Part of a small language model's weights.
Size: 9 layers, width 640, 5 heads of 128, MLP 1728 SwiGLU, 86.6M parameters.
Training: a variant of SOAP for these matrices, 525M tokens, 4003 steps.
Each number is 500 + 50 x the weight over its row's rms, rounded and kept within 0 to 999. Layers, rows and columns count from 0. Numbers have three digits each. The size before them is the row's rms in percent of the matrix's.

# layer 4 attention key, 640x640, rms 0.154, rows 383-421, columns 80-119
103:548424545535514510527450526485502532425469468482517424490389382542534555573466454408521525448546507442504485404587504572
086:510578501456492487540512575426395472532580463523535420542529529488455467510506463459476592472473474521462500486487525460
087:467514465474504468423491496574550551450403484469527514446482504492502469472447416477272567505479500530528499472474516503
096:473520504466504548507468474460515507419487571524518456489552559499472497539501405435427577590509552476401538548464511483
088:484503506458523582470506492443442403571479496452538492511486560530432537522440545500526547564504479515536462445534560511
090:374574335463542517456567624583422517534519434554559406468521640566503499506471449485550522477466476454551439474504435550
100:507446542443453501421486527503488408443440437499526539505483515426504500511476505497562514570556515500462504484468427538
105:472525442476507471490497432469548459492559426433536467576478474545442599476480499513637435488516585437422454601546472515
096:524418494501486425474572458447390501456534510460535471543471508484487504487479443491472495477501554568419594557536523551
098:612511563408528522487430533479448448600520476445527517456425471440519521469510515493521507552533518451519484506448486520
100:507561579488432575501498509436486481499527550504493433454486492472482510446504530455510514573456399583453520535466524495
100:509527588454449481518536669424557488513428560496471534520553522505419481490551459490444485525462572537547434475488464471
095:395525474539387528562559471554485476524531475576485519512552556537474566459528510492498548426532480474557445474502449521
100:589639483475538472470498409558464495506538481603503510489433529408476532545588528538487416548510604441437483499487493497
100:557521527512416472518431451348483540517425547468451608549613493463452520572590566494541497462540443581490485428491523567
099:566441505487522490579510497571505385525575493437500529528503410472430487494420561449469538507508512590446528485511620543
099:525496498508509506444464466489379536462508444569476528544463488418516543533524405428569489498503532448486495443525592384
102:497505549481562519478512577438538542508513450514487567363547512468443501479521491476417440494551466464382423453499534483
105:413486549613562462548582496518529519485574568529572493543495452491423417501503593542411552517505588390515493519522547500
098:398420528410427478575499544498488412530437532515477534371548511438391507505574547465567518529499434438490470527510415483
104:448536560490521435416508501563530544459476401495489466478481466441384546480529424516482489538534500534531512522474530547
102:487422546390453539471517443521554539560498466521437511515562514353436433435562478536549452541515562480524462491513524472
100:434442493575470488491611505494434529371520469479523521504413502486550413415547547507515466397373469463570480587523563470
103:492472387575571527551493446662476593549551549468519505481586497523551440532498482460458515524497526567489454479463507454
109:539435492461526618457535490555568430493441560445506463470516467409503507539454468530567430427481529502477499435552640426
108:455449497470510503484550561543539519486475455528520562454522467490571474543567530595552448464531462486539490449596559482
106:587540595465502523561478499488548485557472561461515420504443465512553602529582483451478510526602526453511497526459473455
100:428496478607451525558518515474475564471471505492522505506469485534562472444505484404429642442436482443522475523481516469
104:515629507494522500485556548503452506497560583478473576471466462538456421426566448496552437551475458428477548517488588496
097:523487546473495510494508405480454509467415430433505544505490478522585489497484454481566497463321513588501466452487500542
101:478541515488559598500488526618474563529428539447565539594594564529513387526517516571575397506479506505589543511466526564
103:438489438532502444519522516525506464409535493408503497514486536490547508558631481416405483570443604351487493520529508560
102:482452517451505501564465577482534552573485468491532501535427466533464527438541445520512546485519485427554415512464373577
099:579526485567462495527542460568524550485508538638473506498478489583488504588524453598508513475484521561503432491435458517
098:527488519493494503469513518498508525513487524434420483454524498558490480489461460585533559475446526506508568483512551596
098:517447613497502483477518470536490535488577482433496515548552452497464522474483557494421543491527495481535567607515493522
102:527486510596457582519493541467493542541468478560471524486557442482492467556530413464552463538418440520493482514509457494
098:538463572503476519480546523494588454509440472478582459489558493361576449412542400534579494508516498416480521475553399584
103:545488568573481353555480533444496519516583537465505602508472485447496379451499478490460565465415586538440557551383549500
# layer 4 attention value, 640x640, rms 0.158, rows 256-383, columns 80-119
104:528592479541560450499527509495447454457504538449481447572413378442484425471465575537532478529525591561495446412479545580
104:443568496442683551468518459486474452445506532496547494466440464479569470459501587450455475448539488538501572552441373469
102:488466470457503443484506399501499511497489557508389452424495409575532489474470465499475473538543505391449452423594534467
104:575455546554373470440442509473474577427541460571489431450589459355531512570510497602478512472462523439547508426567461515
109:493474501519412508601486576488503537541489473508517481495558534428491553618579497615428390466541571457555469496420438495
109:476502547541505472519444568573552476433527491605402538524585631521455436576420497538552519464530467418492499492528439509
104:494493389465548495448509519465465526526498550454546424439461392508542464488497521492447573482492447464513423483560587552
101:548539493454520532382502604470538434510475505463543482480587451602454472517428461490479562470541567434511516509482498448
101:503497519570454482448488461385446438510546282546577478492627506472462527480445522419457499533491542478527520580583534448
104:501410559583451527476456473589494473475401496530487402541462538482527467508535538559512425447417467497499514506470481479
106:624472481485445474490334467491427423491561555522359478564476548511515567517470528490495467433416421409490561499394614561
107:539568474538537455574471511474477512540584470509571566490574387454499501486516512481456626487542542459577507400482418548
100:475545501577547531560539473477498553514491497411512520549493411514494478461482405535521517524575554474456573535490479463
102:544562510535567492376502512437522541512514510469449476573556558573499520551447388482496462467521492448499426505642571412
102:527522470444460526521532524426513402510489512520465420461481515446463524480491515510446497522458482492455495551489495520
104:461612496441486447570471462479555527535515444508493469551439479554504434499503580547453464544495462464424507459599492531
105:468501533483458562433586536464527484527473480500455523563408547429601489453490541496487451452512505512487499526478438516
108:479420571509472457525564551413389498438516493449455471524560519504493569585437465537520554512492510354552435468460547497
104:502540361450451469643511469499550484499420467407443488509418353501457519383496504560428542557469380527458497542469417496
108:528444567592433465495495564514567456518572543535525457551566553433470485498507486532450492508508430484464464517370481409
103:508412452477472436419551474549485561530444517482446456524494459582394478523576482619489600482471516557394486547426493444
108:452470536613468534478553457492543487496489495478497478583539624423616483490524605514507637588402475468550546510533615469
104:442525544426529496472506623538534543464513485478495474412501453519567501467432554437468546441536539644451536533434531484
102:472479490549517480474572533498528541566511433429539479533430570496560427509529561400516549523470581437469388555499484490
104:454596480554472547470473423428489543467526479485458504502488531552512543517459575505583481514447524451442559528505472443
112:459542448524411479483472451374435549570474618457509521475445543463449508515494593564533421539557438519508538556502539525
102:473453463532473516595549497513500501521460573550564508469527552490556391508415424366483486396562466483462401602497526502
107:444452501466476486439421549590482484500496444445408490509509543536476495531577585524539433531504430524577499483471528552
107:463529480524531498479473479475464520487510591409513502513541504549524496415549518571449493482512526532564406563472503506
097:578607523502458523480592458479518421453513522465500536334554501433490541572463514538575552460526471520557473555485453513
103:435516412492504505487516509536517562585519405499510517480586523519491529526533455478452507510517569490546534532494473412
111:510567480483546474511486501566522517468476455417518466481477436498570534475485590547490486565511483483473509483581523509
107:481581488505620548443445504447529603494479458478592517550430442428489472502576525518527410477508439504567498466487504541
106:478488434502454490487467572484495446440443529504511471472366505565592551550474466577513533577555516534419521564492551473
109:532514447525433595594466483525425556506379564541485496563495493456558556549514455598521452468483525488562466445513582435
102:575508396484494544566550435387490460352533488534485372515527506415462447459461481451526439474520517547518578429518515582
102:484433527450524444558560469520559488377449480461368535544546402488514515487542441410534499511505538578438409511555528563
107:519584469505489507532462512578424542510460524425583434542423476519495484535504531521418462462432460479461498470511454576
105:514527559493374451585487516567485516419595466526533516481474471541547403502496537453499445453602541503516466522380507523
108:485460575558609498384508551578537520397586564521531436489600532469532478490449416492444544563558487450451496569533495412
105:495592440418436469531514399455458477447482428610506534608539518573514492556412480406573458446578474517541481526520464476
107:451572511507524465590518469482534525567409580516396537574531539567431447499491511493570469556464536570529482487531474546
103:489432449550398565523388418546510475436560485533424463573452516541604516454528602463621495497499430453506466538459501459
108:455498523517516546499510511449487466472442434424522534493515447539427509543514497458508513491513500456528503441479446464
098:495477504526480436418404476603558582485540513539529526609534518498489548519570622496463606448586509508462547512515466543
102:437456509524618433564616486530577467461443436475516524485517486555493510508488508444397513575490486555612397538413518476
107:459527525567521496448500534537510493520447561533585593399553486412518520458573533568454462507492596510458426577388439464
107:502544429484470475511471474454478433416478477530530534473571504488500621456486407527509448512466516486511455453454475439
106:518550518405449527450469416473432451564551498517512395557464540451460541510550491382534481490469489562514451502459528464
105:517519509532506590484509522481523521466480404511550471508523532516472659536489565584488553503512565544498445507431410526
106:490507457460489431490570503431442503500502478462591516475384494534559584546449498458493562445593418516526406535504537546
101:552451509580585496494508469483551521580443410511590570474537577616538490499440556510520420437491471574466609550423490570
103:479518541503459466514488560538486509426559517553373547521520547539407471549522513554423495492531431514508526549460486520
108:515474564514566526532429427482493559519501508498467526460472533536540550533499565515531466492531453473503495425569544579
109:536444482518483499480545522438528468548486552506420503447578541493481540553488484506475416371439540470454488400500548519
104:483438422573416510465585686535545516522515480541522580457450549465568549411501568446584550482492486513530451534474517431
109:501531497501539452556477504438506505520510567572445565510447410521478453472382488555436421500549526441555579464468631630
110:524539443465490455516509345504461486515530591423545537528441542430508540463505561504481471535442539573509566544526514557
103:494377481510505502477544482484538594461581433531478564478564517600541507521518514523443550571553446490428495507528539591
100:490518422520508491513478387555495498503546622544512533511482507489492342451561691486519601437576428459524529481477584517
104:585540563476379534463450458475500478446464400487495544473556483453588548544474542479505451542461378480520441583464527462
108:563513523581559561475570518596527604458485454483447539508499516522454501551591474483586564482456571516505547514450466516
104:437461447532411511453593512524463570535527416522525572506510468506475473530537499471461507429479450523484500490565463455
102:512611425489525497566561478500481484504397394539486463472540500437493508424454481481506491489423550492532530563467458480
098:520468572491473428505498528427481529451520626469414487462508586556428415486553379520558530545412548494485493497519522516
106:410504526512472464505439522439411510463490457451446417495459499506497437418569385484490465471484427452554472503549453626
098:513549431543409528451461567462500502543500525476533491488405442436475603481444497443597428487534478562388538483509570495
115:510470622502459460492536466511483538539550491566469415488563534528512626520487491460494503542592428473518529462431516518
109:521485480528443506453428595515498565379564504552578523471554562516431539462446357474487502392487538450518482513577490526
099:464494470570516468553609455483538516544568384519450466546507501561435519455532623555441519569515493508566498455515531579
111:552522470485575405486552431450430503519443581435517551489527569495505482506532571523442425496535523459459463520441549488
096:445525474528510424515518508484437462416477435547419519512483539510375529492570506523526520576520520462562480516489443445
108:456544625583540471460410503489527524486426502471517502417426574446460483503440508548590513378538549518523465497548526537
102:485409403484439475511528511442539455486462504521518469508410472540526509545463510431458503427448574492568475515468495469
103:422499505480476544447465439455566477544451473488551601446540465547432476456504509397434577431531463496536500457503569471
101:546415434428455515447602494460516461525458552465517519566491508469553526508526597420471473541451512490443475544482511481
104:427481506510433520445580527590523473515577528560474483493532534613443585503506501465541520521539445447504463560549398470
103:442551483527501497529596510475560442476429497580433577455547464498486488472533501521538479585521500511542478539411509458
103:467528522560459465508496414425501523453468500494488503480546580503488469567508497503598572468543519491568479533553447442
104:420494476559510438553497485490520489421437468475550506418558451483527373378602468439595624505487477526434551464487485531
108:567493534491561548516515529531503461540550559519517528425526567541502479494396432534522421527528580475518534551599476466
113:434485479499615612516548549559412509507542636501444477558493489497487451525474522547470503480455495573562484550501446528
105:485409436491559533373432503486469485466461486438539483474496482522531396482505544495450523509530437481448570535498531487
101:562545497598428372500447458525466480516544508553476524448494469607482479455443447541489543493472463474482529474444609496
100:548481430493562543403532492524530447491460645528563481492507565506492552435487433498413484444529431496502455487434415503
111:535519450466553439473582461529417418487467464598557469462601566452534442537507543507534518456506518519515491505493522464
101:499509482535480428508551627549522494499523443490489561535468502556431610547569526436466479650441507500514442499559418486
108:471435544562508563474466509598537458407437471451477448438513508541564582499520421525492502448487522520443512573450546424
108:518587543378530482587538470490420534448483459523465494513524488448500494524440472485509536417435528585486530569533476404
103:501483437518468551596528565551558534486548604449460496469501479492589512426507500400486509502443503531477469469459523594
111:506411492512389586532422474557425488480533506603500478458632554447506506473466468521588501488547516505490451521477462427
109:499574530493568503421430532527473465567511391533453505445500446459481566548504551491486549522416469498491423406494474425
108:486425500446525555611469487481492508581448475473331462542554470468591460554430458511401484618421534439635574559547465495
106:548430536432472479506496450489480547461484498540538532458503522577534530499519423506568534481491381461460453520535531458
109:533494438548465420485538545461513450500513536469555615485624530479457515381465498404567434385542492489517484531518473582
108:445483580416542458478466519468461424521544523484607497438443508530453499561427425474560521502481497555510387537591483518
106:476524551578513433546569442544551532454632566492528459497509527436564515485490507443463367524519509497522419617468552475
101:500535473536452461576511591533430522481492500453461595548491603550504542466396518492482500548546399594505501509506514514
105:463470538487453513478430444397406526518570508439496577514486436486479509454425533535534534517472540507465544394512490450
111:512522450408521512525674492512525527523532472490494480460457561449571561529474539503517501490451507498489510584466499518
101:531557519466487522599519506490382528511535606383506549501557507567472513481528550504521439484527605562468495551423500502
107:504501531485416478448556584422489575475571493512484451496470468533494487497520502478475440575496595504481570492430390519
103:466430442476407473510493522549560471470470530555501581593553521483471513485521585511510522491523477564450482438523483539
101:459425547528432554447522565531470539422479414464532497518513528510554557408553462509514516489548468536536486460514390474
114:486544506548600521513527420543475594517523469560453483464532465469550481505452556446496632561465470508500500474462493478
101:465431482473388489517507501523600589514463517502478519629534426504407491515485473557545507435563481508456582470539400415
108:495534489540458541452485520468493515518598519531652436499433520479569500556520506415462486496498523531449466555498571560
103:485518479474516506438499488452549516443540518530401448467507518501512490473475461489416508518493457510549488512490556538
106:526467607508524546529512578553474593558557448554394416501479512474416509477534454520448451471513549548469446454565459507
112:492500446496457516424488465465541571523523533527501451356554515527522452478485498556443404387562434466495506531574460556
105:475451464488526571460445529536542409458409532511619478516510431536524431580499484456439566493513501559467498597532494525
105:548584553430471522529464501481566580612466473528481568427465511478504477507505510429483494466493499571477456481484488546
115:460447615588438504437515451489508532450420490554456409419600480498427481500467490565522558439471530385555475349547514483
100:541456512417528561492498497446415477491408516481484475501457574546412563551563486619543472575555447639535518507507514402
101:582520460453519476569541456436475493539448541487550511457552512515505454477516515497401459531477549532473409518583534524
107:504508525534527566507480474612535399489531423486574412481532455514520497446492496441485442553438630595527446506540484519
110:473399585473504414347384486501475482494523459541455492448450564494482619443486459463455514516499472509498530505466472476
101:541573400552502586543531548445443547498508533533489474560440573525653497536397511484480430496548482551510556518509456554
099:462606481462412442453375495463501457479593475525591546443484511471532468407466584491552506495558539412490520512480544500
107:580553498460597532560437478520496498534418444443422452575534505441475534423533511460479503512481554507500434432583513415
096:441561490509549531554538619550519506489494532403541449588526460478483537550487437552552507479472458470499546598571513556
102:485489538450521532512592442517416451546613445443441514456579549456516430464385486483421595401506497497453554489493432464
105:614529485452507542504483535492524450560562470497578468514482480503558446456461523451524585457464567432520496463542490462
102:417477511577482588503489481452445544415465509523462567452435514506513410409503472468467534511486469517457604593558632628
105:518519514528449473538521554599523452486517501596529513516523487517509432467409479462421562443450578513584403521449509551
104:469504466488577451499552574481454568536477480570481439541464590573517493479565510503502456455470441458505531513479476512
114:442491482472496542539505517439468580508528511498526516434547502428548410547541488577507539494492572577532429566503468548
107:432514500518471556512428470559509507470479570478549454454456445539545528545505464497558567501541498478467519479497548578
# layer 4 attention output (transposed), 640x640, rms 0.153, rows 256-383, columns 80-119
103:448548567502460523423516507486511546647437486504453544453505497517551512448429537462452532477474428464480472524474481494
101:543545481419547531623507530434520500572469465436453489455502530472545465543530512465522474496516524525458558548501510528
102:466534461484521593478452514472524588490538492449563514544530488424590446533510468511497538414520542447537489572476510476
099:471642438551493480441481488508475495557492487434516535466527517429507390460498457544534507560433555479479472550507426450
105:387411519488480517478562451494467607497449413540392549593491448526556462486514579457510535554547526572430461550449493459
105:580428516474454557527585550441447548465528501443570436458469503551531460498555525432530485569515492515507432435471449512
103:560520549476522498460445482502470474427520422460500521477467518400488560426556552471369415553568488570536585439546531518
102:483467446419432482567551517456500543525415549472531534451472427465618522537514554528552556555519483487376430471438557509
101:581541437586603472461451460504450531503444534520562540412543582536356476513500512478482487475471474461534448415513424498
102:599552565479432448588517559469479532370455485492469442533471471529536560589589456455501477543587518450547503461482525455
105:536500586508486505546492524550533505514481571433629552437477511557550557508431538426529482443543506501467462525495509613
106:451445429448502532527575457561536568524612637436506481435558472466492503522562475567468518368552545481419557519529449506
101:424529518511506469444546580473508515529477509537536517416384581427580520476521532523460513506497541561514482458565488448
103:534559484413472432461532565537524509469536408462478562460547557477541506548581518482546655473577508623564472524471467446
100:504436486416549479629479542541453496477492456537496506610446474472449526483458557389482581544533558572461457574515458498
103:522496497441489519528496493537549637556531453519466524470530462558482512451539412488480536434523472495531454481434580507
106:527506508481507485509461571428494536522441427495595489427469476437449502459530480463471547471398445532527489518573433522
100:501526572492518487418475443472450526473570407584565543499502502515462555430428540420510466595491454537482533482500445444
099:454474582406521502496457496519596535469518495431464480562520466426551520579506490559481536437474459541491563453443475491
105:487536482475424489467478533483491536505549552549477408477513524563518467541535468468559560539537504511449507461597407592
099:524432490542524453522526506405553442446491482513512558564568498642547521465459480561494487517488475478419551565466538549
103:463533483448542464452497431457525416578659512491506428628445461462511505461426421429438537491436517547565497474458455528
103:487521514497514545394466474468577515555504532474513523512564564546443524473484485555536500611514484463483456443701458475
104:490502488457471458599440510460379509481424466544476543539465566506522468521556499374397472432549506454449522466534453582
101:454498513480496447491515476589528387524538502532468560435577444390489494482474452533428485455524473659469434513396503497
109:506451507512519475380517432470505412489495526502444495437486505511533452591520526416484471417476516529578499459578448488
098:589508366484452552451557563550507561453530510448548432472547575494440576529516598606526595522452463455593584608500483520
103:518460484507435462452475436598567422516475409583543539454527554470531604509452442453452514555521593520428492538643499336
102:409536450531453452538458581502472474521455540496470395520501520417568573583439493504489541596555536537558598461614553522
098:549540549463531425504537468561580504525450515551497561526454417494455452415555462492558490470502458420468532570435452483
101:514542474516547490553530430508486607491523465538495533499560552504516451485524444510491409482507531522536547502564521510
107:545463500441463498450489527469533500559496550534440564557497505479501419441472422524518497451447528582479419584462410619
102:555550552567438429462586503539472446554479544501459435455528482518508456536522438487536500551472452518521517521455507501
101:371511508425502420563553541535548429516417556424535467434468605554638493459513636486494415488494543524532506503519492377
107:521491529446568480467482472491501535525527477563536571457480547527541501538483623486441517473500430523496472412518609526
100:412437538554533456509545495608477451424462532509478503508418460572574446512439480552526494516500497469532571471519560543
099:493455429509442601369562593545439413481513503517510453574478560510465530481555501485459524548503521483484442498419504469
103:443416518427522513492456580498463436427485412415472651515496536430477466517511553473443511515451557469587532557510540412
100:540473520622461552579549579505575507481538541563555569422429396574555578513565526458427421544386508524457506432597534519
105:458521474580545436506528530495499439539517463490439489581484580439643492524555502435559476597605553440454543483522519496
102:519556476532397469514454478540504440562501550583528463444536575555448537582494576472486513563472501468460535509404436472
104:538517484571565394490461447485532459484503446571513494450425486490539501519499516574427498538497523416436430500542477521
103:581586582475388486504472570448497499461507520530478428454505529478524530560473570448527477518452455464508443452527497498
102:539420387463519391388502464474415520459500479480510469531373392502562390519454446473506523426507473559549514441558470455
098:405489527415533539491502558527464513499461431549613491415500465522497526474505447489587427490509500473546469567549479585
099:533484485467504574510478433555500422490489496493478525459377502448548541509482536418556501485461504524567423469550509632
103:461420384470482440538511491517457564455540520519447332498476453449555560603491536486460520552497479461464532435555504484
101:482468509563493518427469544429481485524535579532500478487452538532405427534505450444470471466567544463387562405472442463
102:497548528518473571511545508492455477510544530604485496486508490423495435455489483530462525380515430520413505503520508543
104:570424492408454569529432442518459484464444479590431546465501510470468471510575479510460461542492507484528515511516483550
104:507460372542491443498563472510493549503494530600482504450571489471504480506514470536559533432515467508500430533574457524
102:467571472474499488468540510474483479516480545568544463509421498427424486513561410428495500424493424521434574400546481406
103:475509434450502534508536526388524555407590462477514498444461505496468558480427555472578481464480503500481536527552526545
104:489484493534397523503533546543620446530423537461465533425474382483555581564479490455471549457523483502528525428609484511
105:543441515546490450509462556561491475492455486512504594613450694551521566565505536507470485518493466466489438498556528460
102:556539526507466472526450443540547421382429536381515411643519518555520523437423565467548559565517479443515472477521511441
106:424565445525526592569481512506454519494415555546511554495565469479527591494467502616465466482562473520490503537502500508
103:531552480458508499508480592530523441474471500465405462406549529573459510471482524455408546489476433575481419553525505503
101:497396513476505645589597466566485519460569522493495521530527539440510560459469543541468546458386437478520445499507484453
100:607509487496400590483525479415521446503558544489457433503484433592498553558495440400519422494473559500476412589512450497
105:577462490479470542433527523446523480512422482480455508601525365449461518561561444535507522492569460476506481500560526518
106:521492487489490472483582500465497494534466512546539487441524560539570555530526452530474535448471496527438482462505463529
100:540548503454488484575510525480480455548539472475567488574493536543558475433514480594406579559457521534474488568418545515
098:461529455491535523489484460514519498360550561441546493501448521605457434582474476536399518508482548548509420461483528511
099:472420551551451487437504577510530461500504497443449574474484445516483545553552433525580483476439468502476419577538476531
102:525491511496527450496513530496496501537539530458487567460489493553436488491462436404561459488466481503459443566450549550
098:460492488514501509430496550568548483532444526428512546438532441505529616430563484557475473546573548465415474470550565456
105:562547512506512560412498421478545485463547553520519504563578575497528486527460469602488516479510491536526459488558536433
103:518441596512435540546521494502525575555497472465521531541457484448472571428493477540505481563554432480479408547448481394
100:490464589529512432537492469486463549562457566511512561440548556494497606590502461587473447458509516508559495588448513595
106:513668552527450537529426541506524434497467542494415488484480544521470426414422558473397455516496512497507468525519470512
096:454564478545484470396532541465555429450444478578531460555444519468558471487520440436503502486470441544481513483427464525
106:578502530512390474504508470509541512493456551473472431451516527475497510523485481523436547557519500494513462469512382483
098:503424388488392551494482503539594513486589441525486433507552613485553479556483545529462476459528451507480491553440502470
098:532467514523578508551381513508409452572529485518483492395504563558448533538508467462506503444560568478577603552475491427
099:519511542517460463493548422578533464500557415541614415457486512503490536463466482474462583517509586417461445649456517434
101:606465495523521535383541510564505550472574458510615499607520626448488482425499537482518544544518534540500402542500486500
105:504510483479454490419557418539509503516482414499514477490430492476548511500535483449517487424531509416543512499384487409
101:519479455440447604473490497463552552522449433607594510427499475424527510460577593470463531509503497530563528457422530525
103:453551516502522511511425471571493504535520489447535392539504582505462509540568513460571446453641542478515563515514502518
106:425555543478506455484513509459538531509613511543447471434512482457445550497456496525548465529530477485572487509514578489
109:477475516475470488505554545448565435435607439503452479422537513567423566492540461352406531495506484571480537494553555547
104:434546511461536547457458460452466525456509504471551543571554518547555487529550562512571498493492560551546481497571502450
101:427500529465517441407501568546472519539433542483499384428478510505466421549417421569548512379520516526493533500444514481
101:518551505414491485470436570493350510405560504487461482515534482495511404561538528455522546448517496518499442516459495451
106:447555445480563471557470441554501476531503483540492397511545543553498582525463456485488546406473463450529454469508618517
101:500509510466597513459492486534500497510517545493462478455551457509472494485468511503533563606487411503486499553487538509
105:594557600434500442409539500469513525476351513520555416598439491391594491473499505451429542602525487544390448395498516448
105:460486435452588444438594496427499534510412561513548509501497397433473491551433438477458503611526478426535443470472618452
100:501542479483437454558550538503453491546508372601521447551528557472519522504494533446503540511502498487578499548596561584
105:509558422560508528386496505486531510520461513472492495581463520525483502645543519487523543421469417469458591570440501589
105:475442532478407502510459523517424515554460562514473495498518459430532465492505606469618513551551497564529546457463469601
104:556525608444497476519537507482492491529505545552410458476524433477460495475475440487556549542491532546406401412479501515
106:583475515513525490487409510484589400526453589470506479522467488486483522417507513422493478474524504592505566383545570538
105:533459414509464514431492495522450513515475533451520473471450505508485497403543454489508488671554391510424439503502558461
104:567602400503564611450570487434501558502478416496515606515406513510448409545507482488478535556544524606528482464505460404
104:478498575493551495475448414504533603505472479559427506495455448525432456522479550505445530425435529518519517533406443500
102:479466525661528472543535556557526458464496458486527445582503504577564448472411535466437506450476440434547609434463485493
102:489452532459488512556567478462581511532396495507515424490543569492495599481547452584573591441402518492494603599566511452
107:499572475463480435426544496503504388520477521520493547495475519559453530501535590495391499497474469493401464440467528555
099:497493452519521541520507511532520441550513393487469507517431470517471431499417579531508480521556553491420492524484389500
109:535511467469556404442456467541551511497532570578452554526514494429456549554409417494607515453486483494407500500590549415
104:556516593482453389534572579444479522507523582417540508448473608489479471480470531461541487496486530503518423505339449474
098:441480510499501438392462437413454471523478494474437499479542545518461530537462505501519507532514475487499423472505498485
110:558479561507449486483488515592485576498473583409531459500482450539473517485590462495529537482514482507485508473541473529
098:574508544588535447541541461418533507455509470506544589568488558532398675468569507398506520488443496533467513480568543473
104:543529478487455446468531523571462579474533569427498506432567578469552463490544467569537529519450496532504563438513389462
105:529490544487492500521523475443393581522432445489495470456630467545390556438528523522552499452478553585482501528554453528
101:533532590487514476449504457486447440417531539448492545528528567520534519492546513552554481538522505529450595513597428554
105:507470570543554462603558393492496526457549496430516493539530489506478565520429514415552429471512515584582467561480429521
100:507388621477511515446509460507461518600488412506484536455526548520587469507453553412460407474464508554493588572517486461
101:516510529437470426553471529543482484500508539541502438542530521535525608417518603507500519543432510563448495541514544475
109:489550371523426493511531534474345470585501539460588437476476551521534534470522423588507529605436409398463558545532512463
099:499539430505452599469504517493505552442454465490487524516433502563516487428601555462499437504546456423483550561467503591
097:570517551433528452420487413544563501577549530532436478605504602469439463490567527481478531445533499553495489509490497456
103:532584541468573521550459483541516518491501528577484561410456431496492532553517559504526571495569522576581539504502530432
105:542517431568498565487478521459377453522548523487530528489554556515566544476578506501562458472590523521493470492508475473
100:464453554490576527443537489494533559439523487450450485446378529400525516524521576467472481376599501410497414471451573448
097:522460514459426466474522571538479498584559549420463528558478466520449498517442487533454464523450548468427508548523502534
105:402479552501453494493461515578488422502494538478489469437491482553423527530419554475500465481486428449462485435543472473
096:481479521581530524459564545477514524447416504484531577428535546508456627514575543483457507504490581514455452458508427565
101:548547417470445437516417556535489557445518494435503405503514548477451481542552428580488496506418518515394507567545492424
103:463562595468446502453512428520518513566396502376490431532507474499540440531555515495467537581461542489489570547476444558
100:541455580552584456476516552574522500415515465550538454503537615399498482499525488478522462557514528422481340440502476568
105:466490454433502534522509556527461470416526473463564498568487383566535539564451483567507484642542434426520551434496514558
101:515547563544463546561494465516566470485534489453482539480508526530636555656543517488461500607454547527582455429545469525
104:528500469502462489433435486568482543446459482522517501609491496515569503466600453516460553526492513426556555477435435577
103:488397584447441507490495541468503498482477453501528638454454543476573497552536597517444479569497490472601485485535498483
# layer 4 attention query, 640x640, rms 0.153, rows 384-422, columns 80-119
084:502484501504530422522519497511470517549541432581485533435396486500429557586520404444437512555505562476494600461460474543
091:493538516359458540560479563497458441535386432473626498623493458422496441517518557608519444517549461545426501458495385406
092:546463529458601455514503542542524461530555531471477512503513429494505518528452534505536399486456407497489482481480510589
102:532538594526446492483477439374447443484464543416486440515524499491589513531547470449469528483536543459562596574519469554
098:440518491477476447544556445511490500539498486583455497575514408615510577454443559474563579568543490443535463596446628436
100:554502538564492460502547483425544522470606512548454453547449623506465461550508487506442467502454468480532571427514520483
106:477528553482411488503512569549505546458438607476499424459413508513542464513471574458586552560445506452509499558524488460
099:512591500330530536544586607526580527470457548446550486495502502478506514507496554544488495590480496500479457469420488381
106:504457545584543491576461431527571446557489504478411535410420474406473498450509468545410438475445493481519524422508492571
106:496505511458556567547503513513538459516515551513559509533543471499424506530618491464570513517456511461563526466542490494
110:498569524524489585471427516632544450524498522456453450408428556547516434495497457566522491467501536572479507494492553462
108:490501459575506498454458506468397473518391501476521541440481487463433489459522390477545452406464544470479486527547484564
112:466532451474472434444479523552424521486518569490530478478477504527428452403423546480590474487552480464453504543579496497
096:535493566468436547465485544532528531507415458480449564428470521404509576506529488518586474501477470468473516462539466550
106:567476580469438534397501550521534555534490444456529570507515527623493442512470502516433490542569479550493486603456635512
098:498443547505516499434445526493521495572548478617310431518527488524476469441489565561544587416435467539451511505568487536
103:528492590574516462458497474496550509472617543571441478469447537510472551529524532514508568528485511438529536514477557541
100:519366483566489576566477440513549484558574423558510496551400449450581383548555546538417550469571512425497464533500520523
094:423421510446478457625478547508457540496474429522480492476551478437527528595591443420510544615531521557456580499492458548
101:549512458512510379493560514434467485491524455379501467442559479485436395488500483515506663424524576509447613519456542499
108:486519558632530487548541466479594581549518520527496440501471504427510468561673467527600518571578447453485470552550504579
103:492526528563464551549498547505446485474512494454541431472527509603590500459503456498481393470495507465468510556521471484
104:438542373420511531432495454467457497454547450432526510523597500469568486512606528508472499561540545482516532475523582469
093:514595540493488510451466543531488476560476518498548461415489507432535491508515527498602545492470488493537573613524544527
107:455497578430479436522417635438445513416499491575498486496594543574529466479484498492500495569516594458490511411509435440
103:531556563515548540539432544590589500490561535580487458566503461424466555494561550447443502538518500538479497549509443531
098:502484547536504539539526532489461513486453476593574494550596525496501463540532516464628530452525546490440514477480442484
105:441631501546408502502518558563478465552513503523503466587514535483444455438466468437442548441556421558547518453575526501
107:515454501474478530440513483538442477476478387496517424511525446488458521505482519601520534579573448497627457485535544441
101:462519456459475546549589474465465589506575470464491453553562534502505487565449435595523470502496515506517474464534536478
099:471538517529516526512500541525542499500517556532468627469526529478453518503501432402534526533435500531549537498524540487
099:514555494433551454550494569486538417575478522490520502508448481395474448485460444519537479501531532521534424458517523622
104:440544452480547631466531438499597481502432518465458486415502449462538571461468525483440502456540423595592601459450540488
099:618484507501529628539494505488451432508550509490490545481581479501449502468488496548552551522525568557450432505446641481
093:539468494436493564575484458535481488491512590494511566466483475559491457478467516570553446353495547510357564506443454439
101:418502453471475487493477497475555534572543524524448549535516415551522513503426373490547473420512545497528578492540455529
100:415554554512447552479459524422498489539454543520475529463500437544508628471467497507561570602566455593441433539601429505
098:491469488479472515505574563551542443514481430563517463589513529487619498486417489464466522591519470581389389534499403441
094:485431471613357505564509540415553492590555521483551538558483510552425471489461553523488524575557488435508514456541468534